config.toml
n_layer = 11
d_model = 160
n_head = 4
n_kv_head = 4
head_dim = 64
d_mlp = 448
vocab_size = 8192
activation = "swiglu"
norm = "rmsnorm"
norm_place = "pre"
norm_eps = 1e-05
positions = "rope"
rope_base = 10000.0
rope_fraction = 1.0
qk_norm = false
attn_scale = 0.125
bias = "qkv"
tie_embeddings = false
parallel_block = false
init = "normal"
init_std_qkv = 0.0304
init_std_o = 0.024
init_std_up = 0.0304
init_std_down = 0.0182
optimizer = "soap_variant"
lr = 0.006
beta1 = 0.95
beta2 = 0.98
weight_decay = 0.05
lr_head = 0.0104
grad_clip = 0.5
warmup_steps = 200
schedule = "wsd"
decay_fraction = 0.828
decay_shape = "linear"
final_lr_fraction = 0.0
batch_tokens = 32768
seq_len = 512
doc_mask = true
z_loss = 1e-05
train_tokens = 112000000
steps = 3418
dataset = "wikipedia_en"
Each number is 128 + 24 x the weight over its row's rms, rounded and kept within 0 to 255. Layers, rows and columns count from 0. Numbers have three digits each. The size before them is the row's rms in percent of the matrix's.

# o: layer 4 attention output (transposed), 256x160, rms 0.146, rows 48-65, columns 80-159
# v: layer 4 attention value, 256x160, rms 0.156, rows 49-65, columns 80-159
# q: layer 4 attention query, 256x160, rms 0.144, rows 64-127, columns 80-159
# k: layer 4 attention key, 256x160, rms 0.145, rows 64-127, columns 80-159
o48 093:123133110179158086146107112107114166095133081121140150116116162125105135089137109086095112132122133114120132118163109082115166114101118173140076168146120111146069119128134134127117114131114147104094103090129127141090144185094130132110165083
v49 079:124154134218179168145162122100127132117142114150120107148107182106137142121116157177140126127126104119116142090126136086127132154157117160128101132121143133173127083122149135148144133104162138154173099152120128095130181143094137108123089135
o49 080:119100127078133116140088168127146118160125145119135163144137096166119111140149080105175148109153192122116134167144122162159149109079119116096130143114097131126115157149130123123143128119109084117097157125103141147162077124137120179122124148
v50 085:129108116119142145113147142126132141168121131119123173076126076155106072142146145134155109147109112096138113124139118174092168147107080120110107105137135099149124122112151146140134107171070122125082140082125104134134124124111087136095102111
o50 093:100158124125133146145085139121129098095140140148106081137129181105092124165120106128100132113124153113113101124104146080143105080129160113147143079135107149106144124129100141152147099119170105152166140160124142117128132084159142097123167174
v51 084:102105131090145121078099136107144113110088124144119159116139153160131118123130113165131146152135108113141155161143165151132094106120097134117099102162119108149141157142128162135075090149192105141129165113103155119116111088179154138145165136
o51 093:099116131110122172188149138123085135101152140118110118161150125125100129142139144093130105118131110123095130100159082089064149123113112127154179135112174158078124111089122113141186178103105142158110112138167100155133149163072102178148105105
v52 082:168115138169122128149131077133125125126066083108126159148080105110102153131115101123135137145130161155134157141151124137101139152105106122124181102124135162132121114144139136141125101080144131101141166155166150147100115117161163170138110141
o52 094:095138145095117129146114139116113147150169197159129134121130172123155105136081162104105130090142105123127095083141110117159108119136143182031107142111153131140155118111104138126121148136134148155144105103088107119164149151087093060091116115
v53 087:115145152123098151150108142066141132135156105125132093155114153140084087133060108138149149076120131133148121165093143139139132147101125109120132116116119119162121101169135134135173142137107131134129092121159101098135168126150088122152104143
o53 092:147141109119139117125163113166135105133119169161152155121141113128134136139164146096121109177085148110125110120145114104131144139158148152127103102102127122098152139061135132119114103135148129062137139108119190125112112109133150126118144106
v54 084:124122096112144107121096125097097136122099085158160144138095125122120113104151137105129114128118123107150124166141147155123098130121142142139118108065143086193143147116069127114142118141158115123136163122134170146126160149147112139121120158
o54 093:160108229119117133151136114185144119090150149106096122105118128102138123139091117138123098115137101141094133102134101095110161102104129111107135146166125152111097123117136125142120144103146108128128092117113094143101091121126147117152140098
v55 087:140140103146100119121118119142170194141127120098094135141122130107136099132154159138151136177144149142127102171115088129176096130152146100140108199115099151122146159182106126187145112108095119163153125137109118121147135156109102121108157162
o55 090:138150120123159110160148146108102089141152095170159065122108142167121188107119127119111148073119134153125183121118173147096161144116126109119144083164121120115119114091158094074137137151131142088110095108117154115136101097148149140122120121
v56 077:138157117110145133138154101148131114099130165133132114115121116095142104124136123115075098137128082133132143168107139149119127090116116135152115105116101133113125149109089125160149111131165140129107099060102144115099142181129139114133155138
o56 090:155116130135157103111108147144129151161154110106119110147140132170115166123107111146149114156111128138139132115170140111118131141119159119123129143139090110106134088135160115113094185099058143138135154125176101107168141106131112148097099086
v57 077:155163165139129149136165167140132164118108133104093064108071162088125105140111118126109145099133117155103143109121110164139086127098125128130101160109123113132131126113102120137141128174157134101141134117133135098122115141144127123187113115
o57 077:125124132145134103157119102126110091134142128163147165129146075158152135143116134131142128139152149159156115154121139094102145150120172131103131118131127141119066108139131178140119118146137117144132143097118132114114143100139094140053130120
v58 083:152156114132144173117129146119121145096116148086105122192091121137094114168095121147080130159123135142136161114105131103101105101123120091135114131125092132122120172089140134110145135106142102135094158113115119124131108107126147140105107153
o58 097:141148154131118067136127111177136120135158103168121135066154137122107146087152124094137129082127103115132099150137131145127131149120143174171141138132147171136119089156122124140136150143100145120170128123142128115159147154114141118132108143
v59 091:109130092154114137099124129100148123116106120158139064139120126097100159098139104103133149066151155134152134143140116119122121091139146095123154131166054096185116115145111139125145120143128073160154121137106145131119088152111214126144133124
o59 096:139152125085128111166140156138126119119124124143105147146129106181205110147107131159150095177129113096122170168111140147141155157134135132170080121088181108127143134132135114139138146123169173114140118112156080123103150084167104132120153125
v60 086:115134151130143124147112157166119130123101154110151131080111104121144131138092104120137113162107098126122124091113108153149127142132109108117099114138166094135117149141156141113156135224154082120134135111144110134148129124156133131112107112
o60 094:161146112129120109087133117116129128102140100120131137177172145122116150106181133110135165075108125137127121142138169075046155075098153166140107147100089122121099107134099104148119113087112138111108151126128144114100100150117147149142139131
v61 076:152105117124133104154160128104138136127106163140142139130147152150172137148155213115119101072167152138138153090134101138113191104132127107136134147123110163130119102139136136104120113134130140119126105088083150108138134143075121108152138124
o61 086:108131096133124165112112166143138135144163112105070094143136099100115110134132056157121162144092129112147153173126174128163062165107100146101157102107147128139138142118149146138090144127086131133101144142152104153145148088168131122067139122
v62 085:103149122173164103158151099130101118112101108138153094121136138130116095146111111105106143125146122079113147101137093086100177106107118122139132100141130151165149146168117126122163139078092085093150104158140099141118123157111107114125113128
o62 091:170104134070109156125100189143119128138151158130078141114126111127140153137158117132115124160155128141147159137153171175136122128171098121125111122121108109111154133133108118125108104118155155185138194087095138109142130100106147108106107136
v63 080:127097143163145112147082158053121117147088117167167111109147109086138121107146143100124125131157126105151165089124135108123168140114153100109131146113151128109135099114157142102113122141093132148107138140154128142146083158139112124195140067
o63 094:137147112135082142101121102147133132082120142077045115145138147149133121156136116142113188138103119157132095133149147148093105090134115119072112111097106119136086151142096133162137137131142137130133141143134105110110149104104142124074164148
q64 094:128112118110130165133139159124147115182155111078131120125120173110104111140137117140143153156096121142145129164141148161152122099119107110110121134103141122139085120101104080153117125173091128139140113130175105109148125099154133096117139128
k64 089:185135137148072113140133119168108135103110094123145138128139079148119136096134147159139112140167141157148100094187076140099108108101163129110117121130087134142103105126097126131164132120114121155133122158102123134129129143159127146141145095
q65 102:108133105135132114119141132134119123163147126126145132074112135170113182101110105123152135148112118103154121140139108168156163128190101136083164135156153138158113097101107119165143121093098103123139104119140086092184140114142125132146155111
k65 100:095111129125113103092152127151141135126137120123096183172127160134120118098095168175127145147148118149068140078064088096100057125139136134115140139143161133090106146107129138117105124115125091148179143101116150136119106102125125134131115118
q66 102:152124173121172136098147153136140124113115139122111105131152120148124185145149120151151126145135151092119100117166120098134106110168134122121131129154125190084090117151110083128192104131137116161118134150114118127157135123112134115127145098
k66 109:127112144158127121184145144117130101111130115145117120091123098172158131123114118141162089090115118120162130127146115109113146146117142088125081146080171108160125116127110127130129147163131151103148088112088103108134116137112112115112170147
q67 103:088104120155116155111138155127115133144126167131119132157150134107143078099156062154192153121101118111129197153112117130152120151134135142110126158087172110126134101120142112146146142070125122149112159074157118096169147109118118155113128115
k67 091:118145112146125123156107163114128079160104103123092115145167121117092139136126139134141095104149110101110144116146123123119173189083082105154112087118156138154088139116152146106141100120106106158146132130133126130143155169104152091142129126
q68 106:102163140113148132131172128128108101136117155138138129104073135127149204106144098143137076141119108103133120119125114106118144084132116117111160182150140130117149111155118107150169127137131114120121107138164152122106103120095127126138168086
k68 094:079086107111141124190112129088147122154120113119119120139128161140048091157144144100136103117135153134116175135100115133143125135099137112154129094118144102120176111125151168094141111133104167104131134093122165086108153131104109111125146125
q69 098:160156112097096139097155145090188124112169146110119128136137155142163102159166126112144150102142159160100124096108111112109125175135155118142101133130147169143125113120170145057132122113147146147120159088111104140099104121116091119160094112
k69 094:098112143120107140159119148103112131180128108173169120100078090123098123117129095117131125141140134159143126163087135132160147167184102112154137161141150126148163091149133164150131150112111184160143122109121115125169091142118123142129118111
q70 091:097151147177145126149102149185157122122128112112117163092086161114138120115103132047116109110134112105108105144135144154104195102106135140153124091147105146101134113092143110080083097133116128140160120145112122121119150119110132096174135137
k70 101:135158143127140156152154112112124124162104115102165143110174101125145132118116141182126102137115109153121150148095144157125128107137152116100126137092123086079091123104101127194161168181138096138136120123116127119152125142161135123091142136
q71 107:108111186163154123095110121147092111120165099152117146096158108125126168098121112159155096135110140092128145132130073102186148103145133138109126158160113111141145104134124133111120118161087094096135105153145094131151153095100123076107159101
k71 097:122134114138131100158129136095157120124118123114074141119123139182108120146149135073119120100104130110138093113139114127115184133139116120149128095184135150144158135127138157097084123125128169108123096156130146114116178150077131125170171128
q72 098:157131156119112137170128137150149132149134138146120085130177128127103134164186110133114143151129124094077127122124143128123136139127156107128117158130114129159122137122118102134110131096138140157091141109112132124130138078100104134168111120
k72 096:165179129138127141089150152153189139099160121156133102136164173123148130090129121107126159144138117162139117120100089123130120130114158120199069104115134150142154136104183120175136125072156111131154142093113106096151131171175133088125137146
q73 098:157103112098095115165114133138091078137120094160125130095118139110114097147098104123151121113120139165130146157099147136070127143104124104157127145093127130118139112095092132130177152171133081098133150111085193129114158129125119112134109152
k73 092:125143127124090121094122167144131139154090142090114128111190126099099126146137144136146125176110132158118096130174107120117133177124093152128122106114085147100105153103127059124169121086122092172144124167124117126123157132141134125147140138
q74 103:169076135114144138124143071132115130141152120162136124109116158128110113128157120143143133122118151130159114133113111134066120119135140135089149155096162163142150120151137172086139117121130126108124173121150133166120123144159122176137082125
k74 106:153121101152137109151121136174122149102122125126122142105105191121127094106134120117091128173117118141143112129150154130188119112125127110112157168118068116158123137143098142130125116128081136152103142124151089109126104142113138135130092164
q75 099:181129139080112128140151124131125151117154146159140133140107078139143111163183148097150135059176143145094108107141122139136140166135106166146129086136145113104121160095111150138121108101149141130117128104118135123123170120142104139114114118
k75 094:144168130147089129120132110157127117097142141109113155101176162093125126122146139119154132145147162145162152108125090120095163117114155160119130162093094156102168084123123131128177155162152135121130185108152097142146112165124139126118106120
q76 097:139125150105150116108143143169150121136107133151141116104069126105145158154129102101097145146116104101138096141128111143137109130163158113158135098119140146138154113114119138115149093061160155132110118129109132130079142102124059123198084098
k76 110:101179132110169137131148113108121117133127125160169085136168127116150135115123150153116118127116150145091121117108127160139127141164139131132158139111098121116141124099126121165178167184106116154126145160119109120110155085160142136138156134
q77 095:114167106161103155110107131148130149138110132124098147154115129133151136175167105093121136055149109132097105122134133116153137131116129168144082094101149163150139178149186137132121109114141111098151144132123129100097144126079115103162109126
k77 087:110096127180117104129138097151124133113139141125161125143086156150127176109126147081162108108169112118121146110119125119153162103171146153127185108156109127092131123115114123113089141101156131080151139120144124123092135072131102180191064119
q78 103:098108075114102147177154126127172165119112159117116105131110131115097109138124118108149095117146111140116118121112095130139117111150114085174111103134132107167120119143140106192094147096148134120126081125115124125161108166103112107131189157
k78 095:126127130141107159183123137150135103156140098116149131134137110084103088133111185126099154116087134125076104140091141112134122138120150161116113138116133123137125128125144112121141105167148054120109131132094145114139145136157144147129139138
q79 102:127048140112137133102139115119143133126119124137144098135135131106103174121090098107164125136144103081155154147148121143117200130126115106112130089135144134135133128167154122144119122080101172111125125131165102093149099134126129120153131091
k79 109:101156116149130103139119102121112101114104148136129112138128160094141124116132124115154109120103131139185111104134103133129096114113135086154111171127125106127150131093119132081075148132140127094123127108098146127156102148138082101131113116
q80 107:126149123155147121144118185110109151139169164089168136114104131159157147115117173146117097137164090183131145134175101162107120130125111124119135156146132153121111098110134138126116096124102124149158111083140137124168094120142111114165136160
k80 098:102129112153125086104089167139149177100129084115147134136132102128131095119125140118120125140118091152118126151152104145160093128172136107131122095121128095123095132121123141096121132138109128078131078135178095122175163147102094128136168128
q81 112:151147139122112129124152160145129104189156122161149114116132138080141128124129116103123120156140152147101105168108097111091120148114092097127119149110146157068115116152156104136142087167170111107125140109109142152125106107107142112094135124
k81 111:110187090114108113131135125143146184100158125124134096094132133105130109112188120124164113168148153151116106103103075133111115144084127119138148117136137132125133103141140135139175116085135141138131181108138106126118114158151167124159086141
q82 104:151134145130099136166130142106127137156156141132112124161135127153148143149095120132115119080121149098155123141124164176099114131149155137123130161103148114105150140150104136169129100107157144155138150145127115147143114127086124158151088122
k82 103:182123109105097144181132197136137115154120164080130120160144107158127098118116095136109162094109163108143132168128163106070154106106148120123129148140107120080118110164166124175133101123145136155130118131124114115108113091125110196130146106
q83 104:104108114158061115142144113152157113136125165117130144148131125147102165139133125084114132113164150133117160118137151166107102128127127119149141095124116162101115100090088142147111124146126120116122164146136131140130108087129108160144131124
k83 110:120094106122081097136132129143104131182125133116128126115136114139105157126132147125128134125153127149165099143137137169141140136138121110114135168110119168126152152083116112134158154120154077131130154119140172122143123140109145122157137161
q84 102:134131083119132128124114160128155148168168165119104159099096111127124134108127102156132114134159092156123198158150117108123193137093071128203131112134140130112114131100156114127163111113129111111117125112108112128163100118116128140126116131
k84 107:099174115115137106112120095101165167155136110134097133131137149114135156132161130120151150128135123123130120168107098087142160141143116128186131112125152112180165175108145158103147132125148180106149116137134112077137141173112117115126097097
q85 102:161125121164111132132097103175078149121142145162107130111153116157133099095157143097123143159108150103126187134088143177133097154138116156111108196133121147108168128119130142073119148080090110119112163090127172141109120190150112138150078127
k85 100:149124121078113174116132140118135120137149138148130127096164122124088126107116113161130141153135074152178142125124076113153134156160085155109132110147131100152110130111109101121180165140150134135092172096143084131143135112100107107131115137
q86 108:148101128142152152131136090148107095129140099065096114158136147136108160133094097156072142082133133130128105107125148154101080105127150097110141152101097127130132074149130122177131138138107098164108105166144138116114156176143138150136084128
k86 098:144105142137132161108180085174154148111105191088125189178110140084116107134135118126170164134100124092101153112114149118127148124109152093091123157141114121118092129153094129137071137124130110172114140136137117126106144108143141137113126093
q87 107:109106107142112107118103108111119106120112130135145194095147169097153102093108132083168133123119126120121073107128099092145094144127117187096135089052110129121129099128099121158118130169132112139176100116142154145144134112121116150147081128
k87 122:126109166164145117105140134183125144136136146140096095113102133108130083099130138052116140118122116113142126146122141170166084154112145139130187157100065109176122081115110128120128114119120155147146093118106163145136141158127126132150121168
q88 101:135081155120120130093165134115156120147108125094113122127147136148126135129123143124127118143079113115145093119134126111117115154132109112098139084148092107136077135180162159124141107132138107149120079115189102148150164079161127153144119131
k88 096:156130141138151105144138148148105196140119174170112124105139122130108161159116097120136124159144123090132169092142095163148130088176147124079091108128151111137147166154130130116076145104127140127143082093128152133123111124145147096153108134
q89 110:119139112112147125089112085139154150095143128105116127132130169140114136138097212142135150160083131113107169117098105154103155118147142140103124159099112118088153101137134160120112150142133146166092126132105119192120111150154126145114095105
k89 116:152164138090106102102117153113129149139125115103128108116126137108101078095091140123127172127120115127122122135120142096124117104133147163136110142103148108103121120148146091135112190137109153143121113134130109168113090138169124150133107101
q90 098:101165119096170101117134127140140157131129112146153148097114142141082128160146183169135129139159191172140079125159096164151124118134131107112100142116114163151131135126134107163103116114162127125172130121148101123135117148096099129185142134
k90 105:124152143137121073116118070139106185124164174132186189156181180130107085145120140115102122150114141155147150120139103122106110182127169102091081144149118160123100126151100136150138099143138101129095132097121185165115142159155120112107154079
q91 101:136119119127123164098120108124119074068137150138120137121166100112167081107103108144129091142110155136127129102135118081089132146156140065145143092130082119138129130145162073153137170151129177156132122116137120150100126127064125131087147152
k91 102:162151089140104126128106104152162104099119104142108146127120111159158139140134163178156181133135143134140106112107151092104121155176142125140129136077087109139126145148196100160153138121134109175114127134093126147156133147140153139093101148
q92 095:131136115143102088094129121172102154140145129124140141119175144075092114128113161129164128148135177158106106121135133138115146140137114131093121107162121134143110166142095176114114161116121107147129110101093148138141107159147163126129130163
k92 105:130195130095131138133118085086119114164121164125129138091088168035105073126133130156148127133151080093139139110123135126129113106123131128099150160134150098160160159122114150119132106149112128116142131104108114148126110117116128095159130139
q93 110:110074155161156181131123123155129146127170097122123159104123139142100183139124056125152100116115142116151141170172150140114095131146081099143111113093166158125122123104142147146118142105142123121089139107124127158170112126171124164150119124
k93 108:117110119118110131090120136148130191103127121118104173113112126165167181111137117149167101122122143102118142163155123128090122137146111117180095145121089162124106127109124122174109177085127123119138153152164121114129140125167128130162135165
q94 110:137131119107110126106094148136111148136137137140139112133097106160110195103180155128147166104182153135164070130157113162118138160153104159132157108136142137095162129131112168096169148121151155110105119139142136142165108111132117117108165139
k94 104:144176114122089153083118102121096126160157123122148126100162135102083117140143138154132110108144151159083133085101130168123088122130118164142129141131137171131140094170148171124145135148144130103170141161172102104131100141122119083083131146
q95 104:148143098148146128112131130124127144128118128142135129097145102132124156125146148129165166172162045183168121149158098103093149099126142107117143146097112088135140133108150153095121156128146118155177116084093131115165116136116102138104137121
k95 103:161176098126135110121137127178170165082198095100124156119103091118092149120116128131132174143122092165102090126145173105112136139118149111139123135134125133179137105141184151116169132146089131133154131123125104113091126133135128116132118099
q96 111:108079128127127108170088137152147106102130127094148129119136111093117098150079109158121135097157124148121143100132137114150100104123118125121152163129156133119114104091123096158145133136114127153096109172139107108172118103145118143067107103
k96 116:150122150093171110081137112122206107118126162115109117129107111132136162105156156164145132108136177118110130138143111150149089158135114122132141160123153091091143154080153144162145144141139110131142113134119113119146089117159133105104134126
q97 104:117121117113110143104126122139134151141142133146115157136077177115119148133102090132153149155131131129158051095136109120081157125113136135178118110167138149121124168176122170128101100136180137201119165073149157142127167089120127087110133167
k97 102:148126124148127115097120143116116141126164177146097152130098103119133122122144138175162103134156184147142141062135118127132102125145117142134118163125092161201139155141086171171159128093135090105113128128147113136129103159111130115159136161
q98 103:134110126146144126138152156149127117112112161134125155114119114095130109125088109123110140107136054091116158162112140155160100099112099130156098138127117167134114114152100091082154131145139191146104109157116140096135174123132126154155137091
k98 101:151094155129128084096118169087147110156112103125131115141157127119136136093137105104153108114104132128115123105129116145134143124145093123181135070136167170117156117105173144105090126104172144105156122174113094104167155168176126128156121153
q99 103:087134080165158123163152168109122152117123087125151159142096131124125079104154144136117119123136099126151138124115086148124109157096146117125116161133132132152154117141128124132155130127123186135120143174087158144149099096113132117126119122
k99 105:107095122149187140116133160163161118104136149123137175119149133158130133141133144114129109107116075145111130138090112101088149118102118129123115143135131090088125095118141147167136150153084142110096144121157118130137127138130131138083136112
q100 119:103195172078151105109139115190114097140098194132133097128161119164149186121148127095138129138140153112141144137158134135184138154100128129092133117116123119132176118104146155098161127138122087129124104132140125119136158119122132144120109106
k100 121:101172154149097163129153128159161143097133109127121114153168113109116145152138122111145131115114144115101137113083141181161125151144145135075128127109164146124138109069130130135143149108106099132136173157143156142146171106117113127112103135
q101 098:109101100145139108129132111159117100098084088125137128143182156174161127144087119167106119088154101138120113121149144130148113127142107118104085129111144138139127125123104110173126150117157173132146125140136138075160125124143147153132117125
k101 088:138105063126131127130129128141158150140137157135071148119101131168115156166123089107157123100169133134139107088171110128126140092133068131090123166103180123144145097156134106111152145106151147116132120138149141112151079106154105129087139122
q102 105:127107149122122103074117142162151128146116080106110100121078107122108111089132121126104175153156072127116095109111153138138101090139104144158131135118136149143169136117142111181135175129116124114119146154123084146119126125131126124149098111
k102 098:129103129125128057109134091157142118126127183113118107134105189108127119124093119110159103102145066144156127113106141168165109092142129170177100104138122157134160115133139140161149138118144102146144118131122142150113133131122108129159111089
q103 109:157147152113170097098155102168128104086154111170100106109156132099177129097157127083129171062135117099141116125106155133112127116110119121131123141148134129178147129099179143097134070129113145096115135101098134146108145164131143110111139124
k103 108:146097144117132117132120122128111130118152105146098160099159132119158071124099119081139169108099130117103059124134165142095109153138112130134127108137152142160124125157167108114111112137140097130131082099164161170087126150122125116123150106
q104 091:109119099129097094151146127144145122114120137141158128127110139111120090121182137115137095120112151107146099161129130142156171070141114123150134096179127108096146162175134123145108139128125126085121133155133121129108133148125159125165103139
k104 094:076091129149118123111108097123164117176098114090149092154153130136140148127138181123106129148067099114127088158110125144129141096144128080147165096155148092102135135139147137119099119124136138105142140109120179174125147102131116137147137137
q105 097:107159171111134087170150112152116106125112097141075179086165141145155137124132144106159141094144112104152128163121160136105118119103113148108161197104147120151170102163104117171159147156111113098134148130133126133140148172165123154128130111
k105 098:188094137124158120136141125156136159154118123120084192128116147133129115127113142134142136110162158114179138121129157158112139171104103116112135173079145143148131114148119140113117142137129135146149138116117156107097113122106141114108077162
q106 102:100137105160137133141124105166140133150150097137132170119180147118097139151126153129143134156146121144097153152131086131121078134148135171094118147068147169138108103137148092117156148101128109114131125106144117150140171102136119142143154140
k106 102:156084126103111103138126143113106123113118118144109206136123127100072124129119112118151122138146175121128123113121103105095130119153097087120114107077152174126121117108152100191129118109124164118126165113100106154129180125113150120128111134
q107 107:137120131132132122128112069141134118125105141149146147110173118128139149131130134140126110107151144133171107125171112123114161151133172134128120106117124107136178166130117102143146080174153143164183137135118146147131123106132147141156129129
k107 101:145105073137123123149079124116127149127104145115131123093122090151066095125135161162097127119138105139136083130139103118109112154185155128127103122128121112135126159129089140123127124151142089117125111139117128107166116115072098120157129154
q108 101:094104130126127129107124124106172138115069141146160141118105100145113150129144111136112165116106106142138105145139131167112162119164139075106111112128136159093133103081131127154134143132189108155121166139152143168149165112155139175107129124
k108 104:160133092114079118130140101097119138078130176131128113118133120137144145168183141124150113165164144127159141127166140138167151153122097144106130090145117140147118075122081101127164152101142095168150109125149104175124148118106119112155151168
q109 099:143157141093121135137116158090087143179147177146184147147132137135137175142127171151133116150156127169166128155120117125142133149126133128123186140126112133135138161123104105184156120146159089166148124138099134128128131125103077122154140153
k109 106:120178104133149133085147124173117146116131174081163141135166119110115115141118145150112142135124126152127116148074133141118126137142154110127111142114118132130100182100138156093131133122145109158131179102116121080142111105138121137157121173
q110 092:143131120131166173128157121132142073124106097155125133152094145144118125115150129095144121085106126112117177094099138145135120164169091123129140074137154161120105145136130176116122112149113114132133100126119114159093125132161099179127104104
k110 090:147089144162177152150128143151105141093121136141178142100145150126148160094140122088153140151135141155086119072133134109118135171146114165140162093108160167152106112129114146130109144149138154139181099115153136127089158131158124148146138146
q111 096:154137099170147124115121118155139179134130090152137109079149125124151140111080117151113157116124097169070167124118101113114096114144125138127127121157155137132128124106153124109126143121120119146140081150158117112096141112083122164155123170
k111 096:133108106172143121103126124126107150094121135128118098146122099134126083090137106117161149132119127128112154101110082113155130129139139123136150121168178128151161084122134115112131118153120135137143073135120083113193076153124120139136119147
q112 090:084170138125164128138131115134134131137135112153159106128108124107193114152155072117127110111156154179123091125117133092112124139141152123141105106172117164115097154114119126114131153116127135130103147148125142089138132109127136176104132136
k112 092:118132148094120131101112097132100079112146170118137134106072140161115117143131085085123121117124168169157140107086137127104170101113102139092128166147108137132132152146149195139130125133122133108128114127129154106102129125108123127115145120
q113 104:137128136099116141133101129096143167131148132145156143125094119119101136116115124136129142160133152149175141126148139145131144132120108122134076170110081123145136159130121150098117090079125126137099092126081141115120137116158123108123154080
k113 101:118173137057174068108128136108123098134150156128148139112103152098162156135133105156156138127150143121138146123147163128121122125149097146103106115129096159123097175111131117160131133130162103142126149091090085119128110120139133102117116136
q114 102:143151151120117108108130155111131123187118151137143105142106132095077151119162108114100093125084116084104111138115140120148122156136098112123127113093141112108121131098155103184129125072119123114107129084136122169111163094116105155115118117
k114 100:119129113090140096132074119120136101137109160128137074115106149138114152080167095136118095136145092113150192173155158138129164163184126111142107098101136158147134124145136107185111130093139077180127140110152141154108144107128137131149153132
q115 101:115126149158125126138141151119152106123125157101124106123113135136144180118149105097108108157159117120153117112146136159154110130139144137127164139131148127138144117103087144141117132198123103173156095166084147179116144138122095128138186118
k115 094:123143122119105111075114131157180155112088133113179115129178109103130138161149133154125123140121143129104094074107153124165141110135136136148140073113149161183140144122128117104109131136111112139142076108128116140113120136105124112182130129
q116 098:196126127154124146134184109140112117118138099120124146100094115103129156084104132112148111106144147127143081119154159113106140139175130104118110130095140176127151128114118143104094146139125078169136118083152153128155120113153143145123117133
k116 104:155129110137126111069117131114091141137159154114103144176136117131126135119165106161119100151115138091161148112161156160143146166151136138132105091140178161148139147129105153151137129149134102135103098155121124139129096154122112057116132129
q117 095:094144121143159156147138062119133138128102130135136116128184136117135177180140136141084138100111130095130126146160142075114134122125127177177136168106119138111152107132043115134115119098167088154114128115107131147106154100096148136104141186
k117 092:144121093136078139169137111122125084137093162128127097130114111200136134117129154112137119076162170157136138163133108094094114111127112094184101104151159141129131110080108117157138105114127114110113119120106119130123122141150151124090132162
q118 097:114090151107107134179135162161079133162171137124090110152074117177166124111128091122133116159146136102073113143148122143140114125111098125132129150093154154152128113169133092137155162156148134135152143133131091148104087116134131155129104167
k118 093:106103134147130102128108114164093149149124081106125116103139078148148139163133105140138093116115167105142172126135131149150152113121131112132122164115157170132109149177123137120155141152110192127130115183125103146149130129095104149110142116
q119 104:115083134110096165097123111126131146100141122097139154098094114133133104160130105136146110174128160192151139119104108141149094087149133120096129134165137134108134115158139110134101147145095133128121166129150135195133118123157113127125102096
k119 096:165171120078123097126178149161121134174162095111137138133089174145150114158122120125131106183126130088166118104119139134143116128116125150089120160128119146152114122132112135103126140156105143125139126095128114127150120139124122117159132147
q120 105:105145099127112121113171151123134151090127169117098125160161129086108125151117147127132113177130183164143146099133137148127072116153121131094085100131128161107100147144099087185164147146139129131146135145157157149097096131090129153130124122
k120 106:115138157111081142131197140123159129151124116111104139138156145119097112169119123151065127178126120153189149098130098144118117142178122139128134133125141120111123121106160096180150135135163104170123132177160121160126130126124119126149122116
q121 105:157123107127114152093125165067120123133105152091079131148115113087110120136151148172162088109112108155110184151116122110163124138109125168158113128132158128136113127174112101131145147159129129128136135128119109145131123073145122127127122185
k121 099:118085104114124145121158120128128107126132088109143127122146118140143138091074110175124106172196168126145189117120093127124142114136136134148110083166116134158140160154126115147144160116097101117132171148104083138137135101135137180065138130
q122 093:144150145155105112151120155133088196140142111143100147152093186177102099169125148134129147096118101155092136120150128168130090136100092137140141146113105136109121173144153120092137186135118164085121111139146099104120070143148107114119114124
k122 089:104096164113154146129108168122116127158156079123144151125137156123121154125117083154142123095080136132103119167144147127118141102141106106141147151150095157074100126136133146120132132127137191140112144130138090133109076105122131136117125085
q123 099:126123165144162129156101120112149082165123145135117114141124165129115089104102181145147118141166157081075149122161127132148118165133137124125161107117089124119119126102106114107121109112078132143196078160098148155132125120150167111137123112
k123 097:098125168136088142144087103125120120134088139087152128076124117126093130121126117160111174108059135156114123100128124136180137137139146166127174110155122091128096141108098125080123139172148103130119144121095154105145172136137172128142121110
q124 099:209121167141154119127093165098139117113094118134115159102084136192154149121134128142095116146135112096138123125100141123111155168129130121106108103097140134145169109147126108065136100131124119139145141116103155158150097116099133167083110127
k124 106:132127126103118146141109143094126130097113098111143114118181107133134132102149101100140151144122152127127104142142129133134153151117174158140125072142067120148154117153126070119136144166090122136131142113116145151092134127180143145172144134
q125 103:140082164158148112135154186094113159108121137108114130132119120116118134123102085152162150153086120108123124118134133166114147107154128121104149109144142129115076125166157137149172133136149090147156090105175050160106175134128138136126145161
k125 104:108099175143146117138151150080107151121149115113112097181127139101154133150127128149151168136136093118181114109166124149137134135129145160142139123142131166106075127142115129110107133068122174157149138142134108125131180081135104123160137166
q126 096:141141081111138135115161104148140101116147093102128133114147097161106150135124096176102141157094078071142094146068187151107128128144181111172124103130132115150124104124088153175159127120165134147181164126148112092161157092083159117109106131
k126 101:151102090121113091143159132143142140103168155147103122131118103166139162116144138104146141136125101127158147109138122130086146089146141107129131095094133103149175098149122142155133138134132158104131106161122132117162147120154117131164125115
q127 095:168178156093140107136167176162138116144103118149130135135131148102130160119141126137096143124131144121133129098130153111155125114153187157120117143105174170107144136110151077079088091102159087126125127114158100147141080162135147127147100140
k127 094:138146124164113109107105093103138114160117119135152142159110153075182113124103144168125160128096159097128129127150122151170158134145158142139112128112161148144146154121124149149127123094077092112117124118156163130095135149151090113152119134
v64 096:130169130125163126107171146111153184132116139135102093084081172126111149143130134144116165096068120101156127128107136108152132137089172130113131184114115124124145164138147139142116148132096129136062133110101135104112097130126141158141124109
o64 096:101090130120109121155090099147084107148122125110160158108126095113113124125121112128134152128177136176113145160101116168090102083118104115175126101113130176099135068113147092179110105125148148150162107143116093141133127148090101107122109161
v65 087:160109125132136099125108171117129085128118116138127121157162101118097147158163097093143142146095143137161110105140132154143127121085151131128119097154117099109088096132073150127110142145128089164160119148143145177148122163157129112135145134
o65 084:098143123119120153117215088143151155123164117135145120105091144117133135080124098156116124113138183103087125140115142096125096156130088148072125170099119163154163108173180101109138110124123151079121119120125128085134110092090129138139134128